From a checkpoint of a small transformer trained on Wikipedia: a variant of Muon for these matrices.
Each number is 500 + 40 x the weight over its row's rms, rounded and kept within 0 to 999. Layers, rows and columns count from 0. Numbers have three digits each. The size before them is the row's rms in percent of the matrix's.

# up: layer 3 MLP up, 512x128, rms 0.111, rows 437-511, columns 0-63
# down: layer 3 MLP down (transposed), 512x128, rms 0.0749, rows 437-511, columns 0-63
up437 089:521477483480599516439491430482488520484532516502497536471486468506514578443521427534532572440478461542443417527463489562543509509461474476430561465479545456544430450482475468542424493556486508
down437 088:486522481489492463539560556568498556465476481496527460522542544492547532538483577519487451389517562476574494461488440475453452499551458507566455478560461540533434529559486419517520529484477488
up438 093:546530511518508619555464464474467549533500522491498504533550516553488578500556444503451491612498500462505481501545502458496474552545484491495515494443475478514479524536500529517445451464516498
down438 088:460552518440532550493577496474435515460529518547497554497492512615468438503443480529461560582535496505467480524491512548489473521445499502422467546488506471534522552545481473529515456600527563
up439 107:522512478561491481500526500475491499497488473444524506479522489457499539528455548535441496466527496513496527570548493484492506594539477486533500468484434521508507497558549458488519467521471569
down439 102:520576481487453518466497485465496534506509474522491576501409534491551542486515470487526439482563556451504498533493524556514384457455498526502509456499491508450452542574521487519519508510492460
up440 094:551546496466508524555473501428536531532493479484478505580423507552484545447456484470453489426514462529484533452490515502614447434482458417504398550514501506458569468542472506557502513539489404
down440 089:471531479448475544500462494581467429526502544495521471511561510507568495575471512469565581481550513484537490482510526515446532458509481520462460415534437497570492525440529492448536447505484519
up441 093:479476470490483486437476446464477471501567543455456581454507477497509479546502523482487542457555515540485494485447513506502419481556491531451532493431606416521507479502523535496538478543477530
down441 093:481465530536428516553454474523545507480548462465451512460448506476476502505498474468434500461559507518457453484490454465552477494551568527488603490503492522552469442545508434464548545491501476
up442 112:561535489463484484518533538503542493486502473496498456505467489499511519444517545465514477471498495501422466509489552485450487457544576567516553489493508500502507498542586541499544504491527450
down442 110:456534440462471528457452469485569503460488509527494547520415466575566552558413484557558414505536502530496497513503510541510479508494477442446555486478479469518531537528519515555507456517540577
up443 093:503538528560485563510579525505613498416544462482537541522531457489453490564499528480430569506502549557523495505556483504510606490431475509505508509540514461471502463515525512483458479517525526
down443 089:501452509511524408514519519604521531492466486458530491530507487504519490449508492528452513464443458393489467461468526559442448413535548585548481490480505468575472462439490529497501543485459500
up444 093:456563496481494509456480475496488531554505563553487511507509460487504595573446443462480535485559516472556455514490456466539518523507502481510529414514489534471503503521491526526549495501505537
down444 104:502518530563481519512551425466541527494437547539434569551458475512543469472486541472483567457492540493519494522455474540510499481497468465454504493552483426582504455475480490543453551482532513
up445 111:475491472468516451486543546464503573532521522496504492517548498461512478482476462505555474524487448378564457513551475462450569516514454464541521505511546561501482486491388564429492506467569466
down445 093:488509426586446537472440531519526477476483435527508474565472487491541463496521507464540465458547523538507447537467483596499528539449541507486474614484484516490553513535490394496538471521441491
up446 071:390516477495505492545507523435527551496496467546513474509479507485493514481539503538489551422469493410537532524472530510458512434606520539505473530497452530524542410471519499510498503508482459
down446 066:546449567460534519534537455491448479476443497466496427481510428484490417470483514512521568526504503583437500488553560516526492555392453480513558533549452454525514495470444495513462497494518529
up447 130:596437508420499540415502482473573519411515509498459467497467442485504507543476502483521549503432474403445518495521500449501512505554498480529475555449525446589549550543556446559437502502491498
down447 135:503510677459450533451539469444526440444454530561496579493515405475536481534508547521479499514461461424514478522529486505483479496495518514494480478481497407473498527545476534587495547497459482
up448 091:550532464496541499442458394481429468543486524507503450492449585542520531439442479479541469487582499542435469485474533520512553516465519506525538511510494396472477509568514594452464463525488497
down448 103:512442517501504522458565549481485472487482488528540536498573474463510515573499471472479494491526545445512524434531412500487525496579445545544461479513526533531486542493507515503480439523450505
up449 074:453486415467528507497497409529473572508475525522480484464515450544526491487498500497513436460545510596444470570438544530450507472511496491509470482518554486541535489485523480451463515501447576
down449 072:547482542574525544380503505449502482489471407472478479444538512535455411530431489561511509493501534490508519449510529487495511459502476516475503414421516530517540480462557501552532543512561527
up450 079:501495571494486531474408471506534521546474540409505514494506519612554483535473531527472473477475524425501432515510491515524525447516500448560492476491419511478530463561500544550461510451560550
down450 081:532457454520520476581479536507501543456537472479522504485534565518489464510504507551506469466468551509504553541452602455509432512492590530497529488473455541466578433431533484454523518425493457
up451 093:527501470580436479516494542401507542563541501482546539529460555491526499435501427510473428515532496526507436494496504465465580515524565515468444472558446498462477543557534524508450498456523494
down451 098:505523477459492473511481539512479550459512479493483473524507498608419444447527533493494516502444542440472598453479460468535423489466496412535531516482546536462441488465469424475485572456470510
up452 126:533412507536423603505457462542449484554493458486526517528487552546585528511477543479481600422530473451458486558537457522515450501533506503580515530478487497433515489472507544500459441470510553
down452 137:544477471502446475538451521563429507587438471526448500439462561510513550525439532428482590503524484473566497540507501525543449507551491486480491484572497495499486549515503522477530546460472510
up453 072:506527554505505470545520503448471487464505500534483506455493505448488505478532437463502533508517482534507375496452454519502440504570556511449469440508504503464494506486435418498533467533431476
down453 075:542520515478592496479469529443523470535497519493483488475570515445482437560452490507465520564482500548554451502480536546521385498489468443508561483534499485492486540497447497520445468529555540
up454 102:518456533468472410482542512502513570511405468330547497559483510503428470546539435512466510458503534519527559485508457475541515514500493480496480511502517503526485516490479584510566528526542574
down454 101:489541508514506511518455470500480564525462536525549475553548485488476550463473461519467460497511484469581619498487524503572435465528439519535483490579495563459579486524482515500586531493436467
up455 098:576402496492489530533555514506553498555455537517543510482504509515524463477492484519526474475509516475529535518536587460501497513531456453557441469580430478551481469494467507519468495489482450
down455 095:470561572448498462498510471489403510570609527518493468424499477468588468579571547492501503549442498477447512520580557495489540556485528551456513452461515457466477513498511524484568479500453516
up456 091:535472500544520450430515488493459511523498513555543527441511455510464494546518419512489478509557413498407547482496510501503519486529447490517501476513522480512541537478486514484517559521490487
down456 082:526431513494513531471438537532435422529502481499449539515553532545463517584466480529434444478519535461390521536534477539519515529565494527511489554436491491531464527465501514554492519490508551
up457 109:545550437493545498576472499484504432440493493443476452415511475548450557415551464465468518458512493547505520489498527522574498493568494570418463506601480534504511501487478501476494544510507513
down457 109:558487520480396472507464473464516471512474554462476586546485477447444479530549554480586482557474423480535451516509523547525481524525451561523419436488574466514554448506459474505523444491470442
up458 113:524433502458557636507491494467535425577499492457497492541502511513523473510555451539544514534566453502472483457513530512526512479491472541496570562526468554542444465530546452509466513530464516
down458 107:514495457479464551470471533452485469534517445580515510482498473504469592550528469491424534434477483498441514495423499460420495462473499529472462476476420494464466593531503567422523596530504478
up459 095:473535451594518502458594448457514525505571491486533506483467521577453483458521524518499473546462489508544443474457502500519506497422486533408521563483553495446463473493412503494569491499531515
down459 094:491452521530408502554467543461471547552513522464502481500525505511512518478547435520561494511507539465576502472508448559455543492527568494507493507563487406524477507580453522505476473479458449
up460 112:521534538489459538445478494501495560528535550491425483413462570482481477517518449471524464491585519467573502577487551474482504546490474403563497513527571514520562525538409503433566466548523469
down460 101:505513461511548492505536483488493499568548516551491515532520476464517525511419503456458517445443477568511481568539513531466485497502457596525518533492426556572422532510503430484403518473506449
up461 116:492530474492516466556590546425526470471588540504487557553526464497473496467429545492499500536434537456503525476514554445485467503467413479498508538519560456463477474516514546450484518561483531
down461 098:521503563537499514454482455476518521489490520479494528472514567476467526568537510405539482561468501511501495465505484551554528503529504584540488481462437446529528475525555518497405603476507569
up462 110:460446464513530489454500455452465441433500541396464522552505462500532485478511597521480502471481500572476456466517470489507460526506522495507528556466545515482559436480472474480482508520449547
down462 115:430490555549504515488495453481459526517462473485456471447519598488493509586473466531551477566486507543459527487517559516487478526630428525496549467487552485532470528546542443470485553522497497
up463 116:523467551541471517511446508522543472462514510539502497489403499533457481446475501495499489506453468515530441494529525580439519541465545527570523519518490429431481509455493583517515554457499601
down463 113:517516507444482459448481512554516502526538499540600525470469566502486520428488412525500462473562557553485485507485446540476542584474488536556474509495515507420497467509464567562554498561496562
up464 110:504543495499565511527481457447578449500487490526483533481544461507509468537491580444495608472524399523501536587554496528516512572532457527452510504512492538420470410510495486495542464511458459
down464 130:503549451465520488477548456564514423510458438534526524514529449535545463438472456538442515486483505540511544504513506473540552505437500475471495515573487434444465503518525453406507555441514534
up465 118:430592515511511522516509516586603433466492534547521457506543442481474508484506459454523479528510542480608548465468487514550527428537549522537429521457540448476477457512493407495444402457501516
down465 110:482524477522541582572435618483489486462455534556527470525520487511511551543482465440502482532525512525470451411499599518514503473563491441534543485529456467534562515432520531493525517515504506
up466 108:507395484459543513483494482494533476509549523542454504521579453417511439477497503517540484442607480502532455523504453487512477556527502471512574448477510439478524526475415463469479425486505472
down466 093:604505394524539509566463520482422474503551447500451505522480570561469490484442531507470494533559533523457527513512527570501486526497560482449487560513470544481540533534441540496446516546521483
up467 096:498525529502444455503585474555511553514452493448538503481491448520478493581543567535480544521510473447536506479502486467490549464484493612548568484480465477458448449525494532443526494503551491
down467 102:464480568580545426437520506440528526479397436469536518501515550532428489472501507543558539483467474546514502472507482482465506517499540487480545482539557508468485449496516489463473531465470453
up468 074:454548528485444499566492460529541524439558517511534515541444457470448524549561544451481456486474425505411451442465504524477508454478526441448565454515456457517560510481493534462506406444478510
down468 085:533514524506521452478495567475422472523453526502456454531545399533506413488508429483444518416451492515526551512494463442551552502530546473607494488496561529449393443447496533493520514499514541
up469 098:511532586535507539442551465465443553503488500486521512491492464497485551427492482470431512504480538420579492468514522484534555495560461464532536525417500492518505500527497508533539455495611552
down469 091:537518524497521565495471531498479433537534505456476517474558486559537533587489545531555471451542508478573508441536456436570497472500408479443536536462482470435488485492514557517504542540531570
up470 107:537527497503517557511471471465547441543468504492621540512450522489561556531477463461488509551564543538538510540450532527543473519590485463481475585522500452463555474525485492541525495455448594
down470 094:540459572488407380489503523555473495608500561456419529534467537460499456466474496597523575493508482504497462435494497515496544483555505521509522431488549482523511502505514531449492458537460426
up471 117:411513533540478468512485516532547510500445529472513490550540385556481575476480541458546513535495482520418487472478464448487471460528583519474442499484517421493504473481460506478486487447438464
down471 110:515514520540495506486503499537455532578452526523461457457578482515506486467522548433463450472588495536530459463474486552530486503514496517507512521559559539473459501541498471424457508464465423
up472 118:500501559503507533492536466531543521449495474510472486598522482521481464561490490544463452467547491534466496523535471507484583490494549487531455415509515549499436586509453527454478509469504510
down472 118:473458499569484523488505515517543472507514444542463567539510504542455544414491428492571443527559471565517522526535540478491488499511454535468441601547445489546504480439433491535504507459514437
up473 111:573533536532516541453492496473559466522458512458438548509468475540555544473508529488507505455557537479483501539557515475492566460555582496542534536444449453545515487568446519522485470450544542
down473 129:439534484464505535489544536535469494442508456509545489539481530449510557552503511428527542483450574554488434507482502473528521481524530520528432546468480476504540445503520499533482495524481513
up474 111:418494467487487450514509524472565488431474544478465469569501464507477488454583460512503509484494492524573483466523541533563493504495490492549496477459541437462532396482529508510419468442466537
down474 102:479493519533487550515485553491468541545383552516455486461508500522527508489485499489554535472487511535481466404523489502527480585548475547509519544454493483529516536558540417461396504520524480
up475 098:534524501579421521433455471498465475529522474539479498536554561473478540526477579541488482468471583513499544485559486513464485490554557431486507501535432556482429524576481519516517518514458500
down475 097:493476531403504457533512512528465522560451559459493548522468434446449433487503479511477540516482421476493539497517522455523507427529477544467483456451454460531501435394524463567471557525536517
up476 090:526474569432526497453543447471546521475573451521578603534478468479504495500440481514550389528467517459496510513514500530478546449509499462461534506490386468511544483546472492501511489520575503
down476 087:508508521516486535544490451510553510495514607492504491538506471506472513573524455507569509467510496483532481508565535502517503453555527538548536447410347508521492491449527514493554500512516529
up477 092:592529492428527538497510494498563483442512574588549553485494519542499509538512479496480493487545531496468484559492507533471459528499558570563457483507417496451487554521575526502436533528527454
down477 089:427523494469513453569503546556436507570499556496424483523622457509478523454478503461452508448457515502501557513562497534535442505504526533491575516471517515478483441514479461448501525515479526
up478 093:486535481523514524479459500548464541504529427474495462412488436547508463476525509513545461515458514527491521505480518489604536533515494519544580526501464505525588477516502541497534509465492477
down478 090:504474514484493536478555498489490503504507490470465477492555508550499524554555526572439559529561481515500464495531476538455442465430480512531492340512481417499549505558547465471490516498461470
up479 099:462398474529499455488470464493555561534437529460575540458520496509490626457516484541556515477501489496437499500483495499463552530455504540473474517517498570464468516509414538444486548526485530
down479 096:489479468570472501429496548497499548548412556484469493527552510512450437475494438533452492534521538566497503426488427492511472541552518506538572532530491484594529510495509515491487512494431519
up480 084:404492519515455493514443501475477481523549550497471524432555484493504515510484522468513499472447450408556516481489478511541465460499470501505496574514499513506481546516513521395513525486501502
down480 080:612490520476569440471553431532582501479441468445507490522523491522503468510537600480470579551558506536529496538516505497514542428511480459537471482448520513472520528476488539540471442486626491
up481 101:505552492529451437507487460480470537511450528442460482521481451453464539439521505465430558461473418464582564465490490436525559539562528603458538465510450489533528437519523453555492463492496492
down481 107:479563523444482498511514547526560442467536464512443500565494478524553467545539478446467504491511583483471570464490514509480479449480473393513475534505524553542397513540431521464563490531523506
up482 109:480481494481512418493543495499503530498493535531557533542546479446478515549560518443442447484426512486541516504579584488433461485474469502553453469479436518564556473518506563518511543560512504
down482 104:477522433517547517475539515509551447462486501605527437460457454442484522516510562479518493448476539482484521509567524559451508458415530508534523534432424509517556522575487535495541493519471526
up483 094:481517558527456526496527469436484466492573497416466474535428504509467542498522593483473631463471455470503524495555462481562435520498546481535522550397491494482515498495440589578530514534500498
down483 098:562422451532550514524471521528518527483497460561523518539492487522542482490445538497572504508490515469570514534513465537489499461484461498497438512483468484466541497525499514579436483525424515
up484 094:443558457558491527489427528485513461506504485495511449474456562530501592531526536537504429461490517529459470437451532470468527492445430475504449473434495583429553443484540511513477500469498524
down484 090:489518504480479486544507449471551552528474494492465503488462459538431516456436473495493555479507462498519535493532470505503510533505499490469497466471529436495448554423458420450501545511534539
up485 099:461462523529521574544413562508438475435557470574462443512455463493473516518469509499554435519535451482473472565496538536417484496440530525502496523436512415482470529494549522519473475490566451
down485 090:445480462501517510553442548481468480525490525560559524516509467454466541511487514535566383488539450481461509498547534452469483502564505508485494490579466510461446499459428532515519479556523503
up486 084:495536513453434495574501471534513502504532488494555500503511464538436479486586558471476565515509509463446472512474501478520451503506555492423560485468521537579505491578493502434459540510480481
down486 081:458507427543559479508431458427487550534441504490490482494519501516476463486525496510534498464428499456444520495506501488605490509510525433422536578541522558459477434553487548437498461519499485
up487 112:481469527466555524444519481430526533481456589510455575511518455552479490508558488493603450450509470522415450507486484567498618487477593499477503549570466509440501509495456526435483576510532569
down487 127:520492460549515464477483494435440521586483473531581468547479504594425471482520469510590484504530468484517568485531498493486557483538500529433517524467502529545441507500536511503511490511539482
up488 090:430525513531518470526516504471540466487474489455483578478538487497477493464516451393520492467512539496544431397500485405522452449534516467549482543537470469482495479521448521509519481501509492
down488 094:473525488512571468474485552505451504546532413553494494470509598467545449511545600457531532493560479485533505541481597482481509518441537481551553505491564470393539535545561480417525534490457530
up489 114:470499491535461517437623522436496487484569430586552518464468460470421508487475489510490448551440501520523519445522547507477524467481508552502462530473480466503525476527490490485619494560486514
down489 114:508483491539471513524561487479500512471502518500499522479545481504461479449513580500502562587513504529507512534471481502514400511484444507566444452477488506531521477483420481421512440517547569
up490 113:522503544453533519521430495564492536562483514419474432509468482528536464524522539497463530531479460417577520488517472475549482517523474528485453502524534519523485491510515481524502473500476555
down490 104:481525396433519513529516557486510463449467497532543505553550493486564542493511465455471445459536614527521445394505469572512466519523484496513526570541504463500523560517477526531487485413509517
up491 093:428444554471448506462512520503517500470476494495463539538446466519474469457464536497514447511460472505446582558492442499429493442503584521578488478513508475513539502556489563532471493532465484
down491 097:582516481466502540493456529584469531552507489542439427494544463527525445455520532577522567531482501476520503472548436430538519513463513534521493523491571507449465578561516464455435512481541447
up492 093:489499506504540534546461481494533479520476534541481461519507503503460516544497537477485475503532426544480507401445570519526558482529422454481466501490504558490494517471506503524421419555504540
down492 097:476532487549416489519609523541537414414468434452456495445573517491497507473474498521483505496477543497526541501446514519551481492496506524543559500511499490576463519435517537515472529422460521
up493 098:538543542517467547490485462565549538454501484520555463491510536520507455509507504411549496528492506536458525505445540472512549481470583496443467491464559461481548365503492511546424546469542471
down493 086:545477481492562547535476498475516520436442493562499457382471493475518537446440522481546461529520497476495479482530538506542531585523444530533551449509496527520454537532531449484491518496450527
up494 111:516467414467436569492552552527430484571503475471518510514468514451536502482534500497523445498501529532611491467464505425476504461522488513504520521504528484464509443514527533602447587481483564
down494 118:461527465479521578492515498555488519498539477502432520534540486501496513502537501488481432501514445478556467488516507433570484541567544516558493497466517559493398484578482443575527512498436495
up495 140:514539511517540531462585470458600534450509539490482476509436482507519550517528540507492474448511470506488487580503458440425548475524583519588514488449518482493516492494518464527492497477479511
down495 122:438467525568504560488511478490517538469524530510461456471516512542462469553455505459622448473529465454475438480512496511542521455545534570568504546510501418494535549445485507467535468559472469
up496 136:593503523452507503439485491467507478480503537478542516496514477511468489503471609513515569495538529484507449544555466561477524540480546452494477520529531465485509515491462510497532456512578524
down496 128:501513496538516494529511527465502448478521535606486473490458496540448463496503525493485541482573516485494501521539494535469519484535515446479416488588519514449487502525527491555439428448462524
up497 100:512617420553554519507470482460524564503545488487539530514573512515445509532474469509538430483617493457488518487511501482479504503497463595570509538542477436446460488491521526500497465472491527
down497 101:514473477587518464497524437543524534554540511424566502492492494525533531487431540525497585488485436512501462490422473487497524561515526540521526564505441553490459507505450474531421487524518462
up498 104:450550575546511511519583452440502527448483609551494505505511475502508428486517524558501483553473442461464540428551529501500465514485493497503440503546477500371507541504543512498522447515497512
down498 104:546477418566420468431540449427554501548484485463527485507479543533496535555504482499510551501504464536564454433477511497504489526546485525499528479546571552531495457498513407532468566452508547
up499 097:452483493576546573457530515493510500438572492570519469512510458462450529437528503475496528473474553528490456495490539471527455515458540508467425549442503544456491469458573450448482505466480446
down499 105:437494485492490456460494513458483504526516481573522453519547463516457498463462492451465496468472479498593569470563453496528508449509507478497445554501477500524530511474481424519559528501489569
up500 123:555421487519518549534505480509498459466487512524506509501508497511467593420480448499503488454519473510480493517513530526497501531476491417605471474487484547494505567461494529536448474423513531
down500 131:483423517463508509518475528484423501474515529546535537580484541458484488428504633494513541496519457503452442522505495500391554499468454478429494545499480544458486534492550554495482510511490493
up501 055:534475454523557520501524516433509556563549474540525518511424485493545523482457505497475481553514477480513584480459453584491448439517517538487536574566527532455480483517482525539432560488540478
down501 055:553544564455534575508511548571480497508486508500383472497537530506580481481487397575464549589422439540563540476497535444553435474538488434473477455482449551508456479475423459480490553527566522
up502 105:500507455486518466479520416453499510476465560490520557451471452512446518453536476522550603466480475510499487481527485533572498537533550460425487553546480509548445506502469521438555447500498527
down502 108:504551443496501478474455400528436531568500610566519492473510449557519505449485536487515446489551494479472503498528524518518492531490499484519542532506424480481475489494502552507508501512451576
up503 082:539396460500492502556509556466526513452476456435409515572520471453496420498498477508544542505493489497492503502484391505356530586565486508530499451446447511499480514544532500499493507418520478
down503 074:533562488509513557444519514499482517477514475444486488470441533492501496475574521582442491546461536550539497426515459486501513522423552521536579499491485503511405497445552480499524515485492522
up504 082:507504547496503463533482585464556500450467409417505479606418547508473536460511497441507534483533527520464557458486506534440552496494502508492502509604492481489495549479506475543530500446516478
down504 092:498416470570531462535466456524517571416507512505471516522495467458474490511490524549471591450450460497493459513458496489522519484590512522448453477471477457535436502452431512538479484528569510
up505 098:473406457445457488503487490429529522557488560557448446469546481484500498520550449521531497478474490565518530538613519524579424546512469485501499509470523422459481464420481532536456476540453546
down505 105:448572481552488462484560462463456480521515448527493506449496482492508496481483492508551493439583471484529519580425576541513454467524574529455544505454503537563512508482517433416509546518482521
up506 114:471557607489425492442500530467569447508558539491544493466611463478482564541501477484479548477541491446496470472479561473498576533455438429504495484542503501510523550544544467453436446446479496
down506 126:542499465581546400506538498483460491463480523518480463546488585512524469567496468512514535473566529475433499563440506504540502541446493579528546543478485510470552478553524497461430478486504494
up507 097:525498465458441558539486504479537489487510493462486467530531491472457517532537491516545541476527491454555491510548586564551476480552492468477562476461525467531444407576501549405476512525496557
down507 088:458445513534462508484519496529482462575487501487450441458493493508518519506516528541485529503482524515473436522507518444521532588499517466505403523541529462449473566491493507492507538501492475
up508 104:487660492482445461518483480492485449508500498446457482502534522547420559548514507472410543520521480502518513469427572510456556561567498543467506542519433478486486565578479516509539521459534480
down508 098:530545439530503470479536463494477499457510499478519501511472502531500553499458439450544552513473540513467422510502428506520561447566525506439436511436430456554533503590539601498496529511477478
up509 119:435559543516517526543521535475456530467506513520497567488417470446498493408515507537521488550469462466472469538499512450478508469409507530483498563526516457447531500470486491408530495476569466
down509 105:495478522563489472544439455500510481400478501396483493445461522518541505575558543389498490544545574549420516558523503553470496500467415469492501498555466500515498472443458499542527488513501494
up510 105:452537498451526528553601474506484493444511428499492482488560440557539512485460468438558416497540462511501499545484504525554426545549501557518479524508479492509546415564556503511521559448518501
down510 097:534544494469511429541497487486487508507486458433515497544476549504481551531499504468492466529486496520480487482517530561531472570476422560489462462480491508529597404490490600484510544492552454
up511 114:522506515531474517479511564494513460437517502438502457521502504521513496458522474537500475460549500519495474516445533574491451477529530433442500529586542485504522430495489455470483417502524539
down511 114:501489527535516477493494431432466604496448559432532518497522509528457456477490465505536471508571502568541544481466522439587482472500521443479502462557513521385454497529486578528494478506460474